Weights of a small GPT-style language model, trained from scratch on English Wikipedia.
Size: width 96, vocabulary 30542, 4.74M parameters.
Each number is 128 + 24 x the weight over the matrix's rms, rounded and kept within 0 to 255. Layers, rows and columns count from 0. Numbers have three digits each.

# layer 5 MLP up, 384x96, rms 0.0978, rows 0-144, columns 0-95
156128090147121174107181121114163115138128150138117117116120127162135120100098167128135154113158125154158095165127118115090124128115162165081129091127156130164113115145162121115100092126158086125122156119087148176140137139139163101157143109132102106129102144125135163101159140116077118144
139130109126127126120094122108139132098122115175132094147094105157115110126148117136151143123144100113117082165097157073180146124103154165107128098116073131119150111156119122100099185120159110088119135158086153100126126136093157114123108104121150128140124150139138140135109109099151167115
102109128116137131117119106121158129126133128122138110152135157127167120103144131150147106103133147117143127144139084130133112114129125160156160162118135137137131103127133096144145134137114124131119094130137138119137127144159122155105150143103138106143164136141145152080138133124135162158
153092139166136115062152159136116118106161105147138096174107090154092111123127129148119138163110127097175106172153142110097151141071157152175077071089121148110122124157107131060120196156132076135125092138133137139160138149105139122111172137171126152146103156119106141135137108156112103098
186123125150168123072075126138128147120148119156148135157102112122136180108104115136159176129147100154152114109123176124172137120155205170160146104128135123127111113116160168125103156163164089070136102141154092154123125111147123118131146115100134116086116103105136174089127189068142115122
139142137141097126128124112162133132131172165110116127124071145119138136112114126110161126173105168106110113153101151144154175123165104100133156110132112142081168149113116122155113155164143120153163132152142126152114146137096164118119116174153138126118118123150136155150144141167117180155
119137086121073158113139164148151146133115116111143174140157130136097135143177183158192131149121103131160123114147115144135097158142146097125132113137129115136098166155114158146147129080076076114116123111146096108124135103138146157132108124118107123128155159102160119143124123145101139108
141158129118123132116115129129144158142132154105134129123133121103140135131178148142138116164139171125130126130116131119143136148131137141128140129120128123134120119112134152155159141138151123159139115104076109158109130151137145102141136140126143154166120164124151121139138148113117137138
175161134091107137092137150116110105099145101184150156125141164118128137115158097164126109117140121133174110119176148131113110135092131129179150118141090077145155091155120087114095142149123100120077133121166158152105046093158129124126153154126116151155116111088083169136118115171103081108
091108138130102141104140109136106101160107157118110091123110150131136138118097134112119124157145149148095113129135141151139119115147126098134161120113136117169148130142140142115145118156154165139134153137111118146159122176143145143122114106107126133140116107135106154139145119123101145130
080148152172148101133168159194129094107128150154154167097149137131093178170171183165165120119060127168128098086173139076118133093110110121101123121159139073071178129137121145131127164094138085084108088096105138079108110073069121131119095089141176113092128157121118169153155098087127127101
119111106143130140105130119111100130181120148155102112118096105116108096133129141121137101113104137115127116112116147126070130140133112164096123107150154163092158121084163127142133113105132136111136116102132121111102142118117161134133128143127052120129168084146117144124136103123110142140
139123121104122163145137140112145142142168138112115120107125137111166150131139115116155158115090161090095087125118141120157126116136133122121141144147136072121156126166108123138094162114121160093101098151135146151121147127097128105113101147135115091111090137103116120152129127133146125113
114087092135112159215095132123163146144109127132120131132083131109136110102125115130145133113127078120130114139132123148065179125125105147125148090110136126123153152153134151128107138146142116083146110096134144144142082149147133176130108116088151152140169170187161133117109163153104106135
110112114115107132137119127127134132141145149099130118135096127143123122131104109107177158149167155115093111125140133125095127147110136085097161132145104144132146129146133124126144115130156123126161128130133124160121111137161121111106143103103161092113114124080129120121137151096127100133
092129129132112109117141135135145094155100117121087114110153136111098119176147096154142132136122109125163153149107150162100186124142066119102116114121142121090136126143135174164165137143187111128135097157116132145108121150144130156167094127163141160125153119184133139110146128123137036150
077101110104136141160113141119137115120115139119120103127152136128105143150103125094148139115193148147140125129134115106129111182135155101155115094111123058106153116133149110127138167078159098117097163109122123132139142156121137162072145112100143155141137107133124107132126094142123077137
112115149136170122115153168148105082182100124155138128093156109126142143124160144136181150135121173153134127143180107120193103105151155114143133114152108132149137142157131152148153108123111144111132117138107091143093101111123111105115133123148140163081159169128098137147149081111154149112
093125112142122145149137154145134134172083167127129084165140145136097166130136135176121097099174107121128124099118173138111145095164147167123139125119157175125130115138163150133146126123173099122104186158139199135153160139119102075162107158112153152152146119152103157076154120092137106131
164112106098137136104142166116117084091126145210139141118135082167110150100159183156165155142107131153135132108180133117103097130110107135160116140193115148137136108100158141138148159129150111084059134122131133118163129108105121116140133096099106074131200162155145127093072080097114121148
139085162136123134097081128160130085177097086151148140116103137168126156147119107170144126084076100126150120148078099198147148141120139153136085117123116179139147130173136165104097175136133059116156169107148119121118150183164119119114156151135134155142098132146093171114125125158109087165
118138122120173162096169113164109127143173110138089126153162095119090133112179143153147154173126157146131137122129158169128182131087148176133115114093126101132121124127111140118148096187091112143151091118091110135142113162171121145052137110116151121134126132113114162118141126126082109132
128139162143084097123119076124166151150157152159115129099131110119136096094108107086160124135090146107145145126122111179136150136165140121133193107123142120126133160083141128139120172137126127140132131131117118139117118089155160136143113129152098161133137101151142103087142130115097123089
075154111154129162092135150119146131101105091106147103105131071129118150102135193108164148137083117134141093145085146109132140116119139110124109081121158114110109133137128129159137108098096132133143114160112141153166178121099149140118127140089139159156153174158138154125127144097100188117
119121123103143120120155138110148104155174130100091135164131128148145127074097168099126123142105139125122093102151117145141148112172092134152153116152107110123145128097122116108134125187098143139154094118145131123094113142121115133108104126162148102142084117107103104090153129127139154137
101134138133193164096128171140144144150101114140135104148074113133121109118179153153135115118102126143140141093170150122143125126071144079117137110133100119087108109138120124113145131161057137150132137171112114162117110099100106145114130120124111122099090191126133159142113075135144156117
121081118145132141162118089162158143136103137083131110162104103120118128122120152151158102116157116111113178160127090132136127105126146079155120119124120124129146146152129126134135150070115118111115199127135111117152149137118161132073108138098102127146111092102142112150161136180113138141
078123125119127149121149158136093116074099112119143152096148155129084139150177123122158127150127085131148118165136164122120116133106124122157122118103102094161164139136121135123170145115100114120082118138165126127116175136104105110114148099109094119143143147123139143128151116193122078119
095145121088148146145131129163117058130094108150147151110150147079122129145138119129157105092167134105151086164072100146146163117152139076123121126152099101098132146125118161118183146141125104099162106110126054120107108140103095127160143117155137114119157134129084109132155126128136103178
119156124126099127127089142117134129158134130162094113131132132108118166118164110184125140099138126123128200169080118114099126127134148138148129119131162130127145096125118135153118151091134159142151124137114109147116150149120119115122072130154149119116137118111134108152142144071137131111
118099134134143106137122150140132105133122130151113146109159109133141138146100072164108160134144130136110126106126144131101127149099142130143125153142170096145112121155134147122115134128134079087108129125135142155127147158113143109092108148104110093116103159191068136137133093150138106135
112156091102119184083072133097155157105132172138086137165124146125092116114141112159160098137125105151160126113115182158148177132085131110105129100129100123114160133143141135147175137159124134077108092148149143115144087158084112123131172116153134103083147102132106121128129127140150116099
130108125132129128108122118102101125148103120135134126137126144155134151128118117123139112150163136135108110133131149136097081123151149152102119130112137132142124144125138133132141151120148124110138096111142150152125137122110145100114132152138145105086117128108156117105139106123175137143
119132106116087100118119120126148133128104161171162193142129127101099144119176148129099125102131124125126092112114122091115127131137155104114125130078130146086113093115111138137163157150096115128153163142120154145150133130157130124155121108137089117143174144125130120136149136099118098125
133125107120112147112164147158130054155101120116154125098104092110138165149110170149108100119114109150091108100164145110132156097143140102136126151147097128105164156119129145130160125140156132109090164089128104115097145159111102124162109109082108126114110162180128152135136111154098123107
123151113079119169104132114141161104077103102132128181115114139118116119064176136161121134146109134125088168117159194122149122144152131130097105097105096115175125099121189133112135152129142086119128134083143078102096150112109112118103151099142136131123097162078134096152147133107141119119
116103155134151104156099105123106104098138118141136135145139134148121094105148122108129151114138126158110156142135154110131088127166137132157116106115131130173106133143138153094130109129126093116114117138092106123126123129130134143128123181107157097129121143154122136129150133137147120124
126136104082125134112106181133142151141146114141141158144168145094138125124142136170165132112169168111144116121076135153108133156102143134139163153122124113176084145084141121157151130121122103143109130128150132133170125128111146100126131154131098140123119127105131130154112123137113102159
089070134089103128163136131120092049131134169072124102102097142184136182128102125171137155120216111187090130152124084155160111132126125042158132071136116149148163151125100101047111061156216075132103136135134094176175139120174114134185090149082129120126102137118067175124134176091117078121
124156202122117024123127172129147127162131090143133127110114113148127122124150110144145125134110138121133068110088158149222091145131088115154159115154138068075188089127180132117069114166165078084086101104139156148126070063110069105141114083152124161128132126126080070097137124188133111113
135150155117124140141127114153109109157115135158105145140156161134142107124126134129118117103137155103100115157084129108120153111131120124124133124126131144105116152119107133113131163129112121106149090147110108144118135113129116118139139115137169104132099086110141090150139122129134149141
151118157117143101156137105129147131138138124143108119125151136135133127127115121080120143117171126108142141149122158134110094126134079141142147103152119135142140136114152120121128123145158113133128120155135091135116129145111130125180133146128145101127107088141163106105127119109138142145
116129120144155128109144140156084087156114150131148127142119126137114116129130183142136124146127130154144177124157122180147106156139183165161117108086104159149148125144126137144187133153139114128130163139075142136140120119115142153135119106152163165160182155171126156143104085126094160134
139112143108142169107133153157124152175159128122089106140117130123176136123163081100167131154156135116140138114090089141117159105119136127159168117122148119121127092121127134089114143163120157141151127125165134086127141118121121140147128161163124121135089123074095140104129144114118121130
100145139112147163151126124119176061153118109120114102099122075103117099139143144158133085084112115155097126082146165158122130079157062112153089076118124131147104158131158141103136144176172127173134158157119103134101070155098133158176125113094144102163116144149166121132136094175092083100
159137123132159116111092153146133143110159111119154105160130135158121091102142144081122156145146093146169134158115129118139130098155151170185148137148136109130138130114090109103143131108106102121134127117137124104099125093159136142084146170076099144155135108138099171093098130120161106117
121143083125099092100132153058124109151116125133124125171123135111138171116134079164131112094114154158125115116102104150095109122100122116103139094104120144120126143109127109119113124112114135171129139100130133150168128150129149124128107123112144144112111095127092090123117099134160084104
125122118120153125153126110170153113164153125144073138145112166136133120117086174112132103161162114157145111143154154148118115137141105096152165142125112129130125158115101136138159132173124126170154128140107108148114102155127099125131086155112156069114114138147112156115156116102099123125
100148127107118144109151162131101126122110097107158165141124115163106093123127116139162126122116140083120098119113127136118117140108150151121128101102164105139113105156140118125103123123133141108105086131123159135137135123121156159096132148107137112167107111114139091137135141124089110125
149131095121111159114158137150147130118143147114110135114104134146130153083118123131139148155111145125119108122159129108109159139122180081106107098141113147154164147117133129159107146085127128081099130140122096145139139123129155109126145138078141076084125118100142121158124137129111121140
100049137131180127133107108068109168175129129111099116156053145132127163133193148078115142121120135156097093112145163134144099120119164209099129157148060150115143130110151184174099147119113109148093112154114183149133177143096116082076132109118144122138139095130134175118160082122180135137
126118151135126142127144154136146134100136106132094150134132118111145091124118125147149168123101139105116108127134127124115127155144126116110117122122134164132096133122133140159135147092114109118137127146134147140129159126104124099124123167153152097124120159126153083139134100075128144124
159157089177111119149154134088086119086122089158162103121129170104115163124141082128111137148139152118150154136138162196131162091152167088176132128129114163150098147106133177181122124146149095172114086084088084115110146129126157106122128103142107128142157161154105130139146116100120139125
131152117163101111126138102147100130099148130128111115147138127151119084119106132084136110147111123121113121095164123146118109112159092106155133106110142103135104127120139140117141133107117112129129122127121106100102125159131144146143095140154133112137113091131104089104163135113123140118
092130149128151128084117134125102104090118155135132168107139170134123090113112121121138159132102130125097108112132161118112146130102177111121144099108123121134078158097100110116129153145126104088182121142145119139100140102123154126135138123127101127127110103107112132135145130138134112129
121134131115097126139139133153144139126129151127101116180110154128169133146114150099118147124126102120137111123136127126151143131124145142140117132123154118136129103100097135118155142125111108112103117112084108156154137136168112126103167129128105098132136149142140087137133095145148123122
118098128136159143143122130166143101135158126108072124179115127166114107123109139127126136151120102108113111125101132126087101154095084076150127070131100104161117136136127117113130146123147120139157134155113106147113126140125144180116157115091106090136087104146151121146164127172103125150
139133084171101161117103128121185100184147071155110138146139148157206127094138126098154164139091113125131139133095112182132079126092134150127152097131151181135126144101137159137112140132123122144147160126118100161097153147074123150125115096114152114110069123124101141157161100140110102117
128156114159133135136136122090160113119142149138143122130134119133165127115108141120121103125148127115130153082116156142099163107143134116120157137127118101126085124107136154081138121113161125115126099082109147142121125121119156150167125150138160107159097148115116117113089165133139125122
160122111136123124127150135092108106147115146104174111144133112075094098148078144128161132107141123125108162087099137172087064142114140130130139122123125129126096119148155104123132115114102126122074144081130129148136115124119118079136116127127150122093153108167115137134132068145135098147
128102131111133197116122177120120136123158113125132141164144155153125090144126117128147145070136160110153105142152125137107149096142117141170149135110135161129115107131094081136142100111131106153106150146101151082118136119103122131092124177117165110097111135131114129125106094110145109123
118106138150137082103151149129115117137152157140159144096144087116133137147112115103169109147089094096134088081134135132152136089102132126125102107098130129087081163087133140162130106157088135110141137114087100158127132069140139123155151090135129122164124152123100101151103130159139126108
125160119109130142174117146116125161101146145197107139142119133119131125137153174167133092118187091097134113135114154111137161113093161154146111112161083161141120124123133090149124160117137130153096136115183134142129097104120143134122080122099128117172136108149111162110151085113085135140
079111115125121151109087119101142089103142123100121155109114108119126118137121093153121120134147176167133127116147119161115139094128128104110126124097118130129141152160157116163155126119133134133120163109127147116145053123105125098115108110131167121139098148113122130098113131144139109101
112134156179140149126141144122137125157121135140110116136116128121066168169172117177107151131123137127109101144117118117108075155073122175102110088168146143097138067147117143053084140119118096094089107103160113113123129124128119145136105127125127137148108149108094162112126163141099077118
095134119170144167124143122131094111123116116143153113132140082109125118142114118104113081087112099120150101148166086123121126128091137137161131089141103128109150138097114138121110100103149146145125124142121109160149145154114092158138118117111093100092154132141116110125109121146149137155
114109136146095124138103091124119132132120141097130165141140161082116128129111125116106106105064147137106166111119114119087101123159094114105124133149115105120105099114119158114109116083118136144133092121132125131136147117130108124130076110148131136112112155096127114175148155130111116120
139121146108150096161134158110163103140099131135132133124114117103111153147156155116114108134159143131145164118145100149138138110129117118127124134113125143137143105121142125126121114126157122122123085147150157115143109127128116140104139128084114119140131143139149150179103116144148120166
109118086095134167116131141123124135110123138121170108111150110145107150088130161149132088134119121129089086105118137099172117109095141155124153141134099136133135140155133132155120157134132100110101125138117130134118123098143137106108146106062158091105139165068118141145074143120146126090
108115104138154159112110113118133152101138130113156122118141127113151152142140099147111155139122138124144106115122098131128147146133127112110142157148144144116141120131096109160161121125115136155136105132130114122121169092140149143141128121108141148135122167137133120126133112144117155118
126150118120161108117151127087101161142093127160207108123124089120127134160129121132206147139092101154093151103101116141135162119119151125140116135131112127117143159126113141136157113127159106143143114118117152157106151142126124143117136130124100137158195120168142148117134113111094106082
094144113124103140128110147120150091146066151146124135108141118158121162152128129098136091113142113132105112107184151121097142157128148100114144114156142137052103121143183138086121127166149115110110074091144134126129099090104105142141146143087101158111151193175146136107124113176129133120
121134145093136111128094149125143147110139145116135134127118153131126128144115126116129115140152130123126116128143101126105105153138132136122124145145130123155139109124119139148120132097140111112094122148127130091126115129137110071105125137119138131110141084088142119084107126102143132137
137172144102169107161164151125110108142113108199160180109117145144106133136151145068128132118130103117118149119099118115092144144159121167192142102114108108086132123086120107147102139162103074084148098133151167145074135138111090161132131143069147084131136095152141122125194172111151095163
127144139142119148104165119131145116123147107161126158170159147108079073103150116122106161131134115134178124105102084133146123134110117139145136084089102116145113153129169162139154122126101095162138086113128119160124114099089103144140151138161179173139131153088098136139157146103119139106
138091120133116068103133148144151129153086142149125115106147119132111108113100131161158109125089159128090125115143099116129137156072128099127113100131150161106117145137134203162119142145161097075128127115153130145113150113111134105165127105168148122048096122132116153075156093147158153091
124122132114095144083108090162114111140109141126106101103107101108137112122172100098138152144166135111143143115142173148101098104126136084138168113078128140106115146126166147121181103151109097135141131123104125131174146113148125140149066157173098095108135111142128105152136180122144107136
118126162120112146134133129119127146115125135132168137088135111087104151118128170102095127082111144130107149151142115111109150126121185140107137133111133143132121104104122106131130151102141122106135133113137203094164133100137144100119112055132150123132147146157160136122119103083099135134
145120131139171125117103154073109138118147179122137133153101086108170118145153161117141111142129102157110136100195095094124103103050093128105127046108109073139126140117092141153133098117128097126125110074152167132150154120150118114139086154088107098154117107134098078168135139184120100093
123122114143147085166157156149141131134150089149150110150098105112155113083117138139130128117123122153125165150147151117134120153104147132134155112130107142139176084114124142127106108117104122134092176167111080142173156157166110114139117110107155118113110155121096166124101129096141108106
115125112155137104103119098167132099121100128169146118089093156145126127108134043176117128075154096148125110092124133172170161132139140124200081131110118108061172122132109123153140125133141084113144129167080144156132129122162126063150062155138165124164126114155158119091111073153138167155
128121157163144135112186123149081112132105098140154132144173085151139144144153126150153087130122140124129091129113101116146132196119153170142149123119155123128121085124150150099123135133114106112160098130099132168158146120099176134123089115144160175135133127138135179114124133118125148129
115146121132130133154107136197163140128104124095128136141138118126104129072101137132120089123102142133145102102129086175149136140131149149113102071100115100121186142100139129107156137160079097120128120095130121130178160134141124127097178129128125097155126127136132148161151096148094163114
153072156114092151130142090119141156088125124148167116107140080192082124120154159109133072166071111120135131142142125117174130147076123148111148104146071136137147110074139057107124152115116081141146109107139152114139141067146125132137151139123136137149116164148117187112135138078129117102
117129072099080172165146166125100100147107131155163102096128135145121107144111126130188103142164153096117107136148140128107121113131099075141160135141110128141134108109130141127083119127101157142120103138145113126152134124111139164161120112130142134122158121137108098126155146106124069119
111120085105114121089156137098130113112098114125146142108140135099146132132135142150104120115150081109175113124165132102084144153123118125137132093120115133091129081100161138151142141086155123134126143109156157116139112141172147125102093114143145148158172163165134133114142100087112132140
144119120110209173104130145122103145145124133133139132093128138121136137098158143126157175138107146074093123138171131171128162070150135125163117131124082126093150109110175092109149116137125098069089105099143147082160147120151107176139193083117136117211162128177144143104124117146117112140
117112130138092110135104124116123130120176106146120145142116127098132128113127080152129118113135140126143125101136113140088122082086099129182136099119092114145138150134166088086136128194122108101136142105123109139163134133145084137129107077151114136163139074116143111110139151161131153138
135105146099153102130094147120141110169136087134163130104110134141106137153078111161158140124115149092139095095151134144140147134146124102134130128073105143145100159152118141118096135143143117128142103104139119139164104153154123124137173140118159141121110101110114104109085127115139091120
147132109113175146129135150136120149129120132093124131149145111118165119125125137144132124131123158138117125141134106142123142116127107127131136125129148111155152096126099143144125131118139131146102099138108163144152100107104163153143104147109121139148107124134131085142097105117138119137
111120187169123150116164141182113122122113114103123098146119140104101162103109108121147068140114080114114101158122140111166115102144164136141176088142131124139111095117136163123133121145096115101114111151153126136103184159119133147095098125099109082135111125147116140142161146159114105158
108099140146145132107174118123133142129145136125085138153144125108103108116131143148132121150146147107126122134115141134125135150138129121130118127129152115116100139148114115114119147115113086137117120125116126126111128135114119144140133125122139114138087094137157136105122163145121126119
112173079125098109148109156123122120123129116150080172102144129138150108154135120148141124121107135124094152145130157140101128107113111128168149128150079095107119122113118132155123145136092135082175066173125069147136100123101141161161127121129128117130128151173126108142102105128151196120
123080078120145179135119113118121101138135144126144150133073143077128090104158136141145136148123080137146154144126113161078140111121104119144091124150156128092117154119156131128186147108119088112141095145142138099075089123156121160142119115077171145155090123115094119143148108148116107127
124129137092164131109158113124127131153117130127135126152151089100135136100141163136165108134136129141083075145096140133161130124124139145127182146125114092146107168111107126129145147174096166122111127158124102085115127128124151104126161112128087171142127144121111122138128161122107147132
122092108085145167133135156143150078180106118115112119117136109171144120148134144104167143156145127138155138132148133147120082125134136122124131133113132104117162131133121145133152125165113117133121128162116103106092134115118099154134137166150101124143123127058073138143161120145138109105
113123145133131094142136146118147125132128091142107141130102122160133135151139108109140168102152095097145145155096123110089147075137141149152107123089129143090157111091088165121105094103114134122133146146131133132101113158147130137127104138143146130127105120105116167130178130149106150122
120108127153132151122116195122158135207097105139128151132148113118133143116141169161129100138138085109106103090138148122148090149133127169141157123146116118109134089194147184137096110133110077092083134123168123104136103180087099134129083116115139105101135172162105147099154091123123094123
109146141101152137134104144136151141090142110117155131092137125100119125122139143140139143144130119137142168145112123164138129156131126126139134132146121106128138123142133127157114118134143147143133137145188146090154128119119152145131114121141097156157161147145130141131130147135133124129
138136116105117101125094109138135144110135128110121120132151127100129130098141100112126156162119154129115169143101127123107119154115144115134140142111118148148116141104077134136165126125114131126129110103138164130134124126149146121106128109130123110159141127121121161162111112168148136140
115095105125078151094066124137126121126161096157148121067101159167099093119177096080172145144125116180116135086104107090111119133107171166152142112126127136095148115090138131172126147144142112149121162122162125120150134110089117155111117068104105130106146091172098144143158091102103124125
134129127123151123125159114125137094138131137170103157144133132111128122120127134097140153105115109127104113104140141100119132160140142137136141120135134137127122125123127154149134146149134139133134136132120135143116149139136161135152135118135127122138092103124143083148159157115115107116
108140167145135104166128097146148136150146123100131126125125106147152064144150094080161131105118149161139148159153125105100114119115106152132136102123137139156149117101155128148100106108142136155140110135087137157151136129132128093142170123105130098148125106124157085099105140139127114142
101127127119154149143133144129124111130109099073158099120087117163096162149115127102161152103120134132099139113133074126129152107093142102122125126129108165164145119149115134091120086114122141111129153104102105158140162141127150136141143120130139108173140131116110133147095132127122111150
100090102060110167096165135197108144111090153137171093130131109162125117102117075144159069159125110125142117162169118083148116150103165166146120113123099106134143107092115115125111205116093098104113144178140142071066134140121178126125103076129119091143109172140102115163147138171139134154
143117127133143110139171076102162141153126100123127123134160157154133092142123117173135157127101109119105063135122168150134149113106146140150144133116138088095139159143167148124117146164061102105122131129102161104164135135119122137092128108128099152106063149104103142102136104137152108131
139116136090108132156104070114138130129129156089115142112089110139101101159206125163178121130104150124137139167141122170094123117139104103146112115179128141124165106148145092165158145155141121095185114170080101129147091128141132119118086132100145146104116137145137130147107118134173111118
114150160196149156063110130131162168137111139141134103118132105137147100083114130113168184096114154103108123119148137127129133120121165120156092095125147134142100128166129138136163138136106127151116125083139101121131134098114173151198118118164175125137126178164135141128174093137099132098
154120109095128118097141124091132151165135135138104108143068131108134142095139105154155179079142147097148109087099102149118129140155094130123167114146119146108123085125115128138127101145128115095129123133114133138115133137132136109144147127159153141136113077116115103127132113086129117136
075123155127143100146096151110129105136108177155160197093126127120178137080166102138134123117128124119154147096156118171105142149086155154131131113140128154163119168094131161144118106168128114132141110118154144138099094135165145096145148132110125138157158158116096163126163126135137127140
081115124081118182146122133141089076107140143110088121125132090089106147138137150142118134120152108157147073160147089147086157129120163135179067104173151085123124121078092133147111137148140063095137092169100137149139095150115089071150154110082135100089143063125079203119140158091109106140
085114140143151130124132138163138120114115104180123132106141137163112142177160091154168130129139103128134136148159130148129138161096097136131113114098149150079115110118150127156137094124088135151117144117130149095096152130146147134089082118147140157122124135128114139135155139094114151097
133138113137086141122147124150119125148098106112139164108140134123090134125122104088164141123108132126134169105107118124099096171124116108097155125151118103067175091152122143141187126114163114065142130131156143103109107116166121125145100162143135130098126150153111112105121101108150110091
112109116178092119130110123166151112147125123140128090143123139107112139132117107160146091099145157175149151102117092145160164113099128110137202099138130112105135158159179154171134149107150142112161143105170130093179139093143124130121146152135151140175103094153134124158087139134126134070
107095167138156134099140097148138110130138123134152128106136135112097169129148121137150090048144111092115126132144117119138106121096133177144108099128153146166135102094103160129158091133095098121132143101147137157166134104115146072129141141177121148146101106118108170092174137153114123147
139139144132127097142089116148129152145135122112140116145137149092149092104156101147145120145164153106170146179092137117092068126094115163126127121119126125150113115135170135139099136156154080127133117104111132152162115176136133096121155135145097168165141083135122109110101145147125113131
112124172157139153122096105139168093147130136122102143150151117149088123099139161059178156147091111122107156163170169120144141140094124109118160066119108109131104121123112127126165110135125106133115128173109104127109130099069158178157129059177159111123143151158138053107116085136087153129
085120147162154169127118125102109140147133125161121115092083146157097084095177138110103128134140117181103158110110105142139178078114145150145139122136104170122112145121099138107144118152107096154174133144085109137095129116172174177128122152077124120151139118128113160133068089115110132146
126134091119137169114152125107185143134116136115141132119109123104157149106103153133154172117193151152135108165132135097107124121139172172123145158155129126129125159084132142116114123102151139126116175113118108118149158162149131081140159147138147163144144114100144110115142165108108150139
147143175196170143131183145167165098174118129066131109145122165147112168132126144141138079131078139068167081132146126131141163087165155124181140094185132125126162094130126127161106120110139096100103102092146130141148162085084138109173104146101140122153153139077088168077149146188115119136
126129134126116148113083110161107140087154137137134144117149157128135117112122134128110123113090128125116125149132130111135137082151124124148134136094108118132130128132114134124136171067129106129113125130149140084090124125141118118117121151135145145126121130102078135151134113106139114088
137101133150144124096123123140173134140126131119099092098149145140143129127125147118136103107169156128127159147106122145154124119110147124156124123139114131125105127116116128128126151149132130132112124125153123141144133118123117155132143155091102143121137143143131136156149135126160164140
115198146096160156134138145138120126063095122165137156067101124160130106144120139160168184100131165118108132196117153110154121137129171129154161121114103120158140132085091104145118179117168150118132149136136171158159116089142155145123142103122163174142084090141120148137153130121119127090
152207155126161167113135171088180097161120110141159154119159140114141132108140112116129107141154140162114143111146121141126105062131200144111125106159090085142111127134121165113121104141113117122096124114171129150124106116126119168141129071080102112152148146115064106140122102122095083103
144138129155104156128129133107149159151134151125115152182123112129148074121126099176162078104170096137106113126157118150123171112096140107149135152143115091097115093141135099081109131175125106088125130128114167138103084164159125145095112144119110117107103156120084132151157155105129119115
115143102143095140117106107093140081141111138129106152115106139089168121155142185102145157123160140136149083113125167150120160087129151163125111155140125175097110151120179166117126117146120083114193158114122113155116139144124097111097137161189143133112114130153113141130143164121121109157
137144071087096148121133139101144077103132072123114169138120126112124109116125114121130100151128083187155138124125139153109178124152103129156103107103158120159135157161140170121150162147105107142113116096140167139154130142140159129112138139100134172108124140165069168075119103099134123117
114120140123161114114134163158116156119155119114111149125140135150149133128094127131122152134135138128098096122137161146105157149125123138114122131124105129145107156129129173152140128142167111140131122157143114140101135136120157105132093121150145118130083130103131114133131128145144116128
142107091105125159088117116102119089122104117137118126150080120113088142165163123151116140121106117111118097147119121143150114170120112128151096111143125140114108138127118129113123137124114079101128123127119133093162160114105125149121119141093144135104087161122136138135117100174076129134
101134129133140109118118103128164110137087137163134109129099142129141119143118124131182124128105130122105181143155144154122114122151102127134143154114165136101136111145151135159123146141138128139167127108171118114159156105135147176147106123141116143140149131136091149100142132137129121147
114103130081119171137117145117090133132120116109126141158130170142125126115157152141153179100149087147117107141106136118141161152147146154147150141143146130109137103143095114153132118139161106123147089137117115093133115143124148101131130142086139131155124151132110116176109115068116098117
128091162176155120106123080093126144156124107135119118153119131145113098125100134162123076114125124112114144139060128200091184119132108079101098117124098150154108136079123145099128156126107106103136121141108099134174114111116140121112100134115119156144097153154126147168109116109117103117
117132138130149118142141111135124129095111115130125124141130173200175107115097137121144144118127154129096106162117157134130118133131146125104116096122129113158103145090097110108106172147129132132115129142145131143106115103112140141142137140134127131106103077110147161139149149135140156135
115133133151111135127132080131123113143105113152113135120157120102132114124128103058158154131101142120142078146168131116130138108112127132106150108116135171100123146141142144138095135182131113150122124120101135124138131119118107158142081158154173110137160154157092110145131142111087109105
145155109106138146115131122099153104096117127126153148125144157115141136138165145099145137104064128146106124139130124117142143133145144158126111104163123116095142112117096115153138120098126155128127094130160133084118154088103109127121127116135087126133128135101142124137135131109154114117
144099154129115141160181126113091171123099134114069096134162130134122098147173109146170122146136127104153130168110110139095143100073095125131135083092109108128165166165160135146184116137099121135138136149098123149105100110088121152099160123137094116165108139137153074180169133153102127138
130087146154121076144174150134114165127107080108118141131078106119112103122139091141150126129102142137170149145108126169106156127115146128166077111137098153126103122121131112155163155129081107093107097155116098115083098122132207163134138091063117105070124121145140138173113143160097082191
139084125145133100140136118081109112137104111192092126143074160090111126141132085134152139134158124128089131116143103118131150088124126109112175088090122127143102170160160163153141152147162103120116221099119115169131114089161085108128119109122076090131111143137132126136137093129099128132
117151130139145165125122145152135115109050092163136142144155104128091100168108104099153117145135146161138141190131206141119105159149142155119137141121149134120096091065101127152127139168132133130152096095108159124111116097109113139157135091140163131093160143171137130116130121088123094116
183127146092153124170113115141139091160155110104128157153092121180140110080136114163118159151091101108094157073194106166133082073159144094172129060140140093165109090098141217099106094151130085129122076105106093080172143097132124179168160166126128063145129158114063112155145126151120133097
131144123108111122112116121152114148104119116128106115130149115148128139116115152122177150092161093121148094155138144157145136161154123121153105118101110124160095117161136144097126129145116059152132133153096134157167146112176115091198114121124168099096160121126126109112112140088142104161
140122123108099090136141109121120145096099139168143179143127138098115125137088107165124106102085081156135157139107160106078104131141105113149065109131106109102140080115164145130146116095134116132125098113127149149143143091098123174166117101089182099082140126139106144178132125120119117122
104154153104103093131148137143105097149128118110166146105124125163127149151137130117128099133151106118108110134126152143141116143148154078112123140143098121147159116145120152118115131141145118119118105145139122151097117102144108130117116117122153103140148139084099139160128112155149104121
124115106118138190114128108150144155123164126148099118121105122111159128101097140124148154115165127140113117157091164146128170173153126134125152108127140131119117100086099116098132142159108146140110138116162130147152116146147151119107110123157141095136116121143138127150172163125124101103
110151137102132176133146121154156107145106112083127154132127122141154108118122131158150134139150181127125123112135152149170125098127163125175117129112154109140126152107168156090145105126119106145141110096102165134154152125088128136176144167146133140129117114129143173134129114147130105117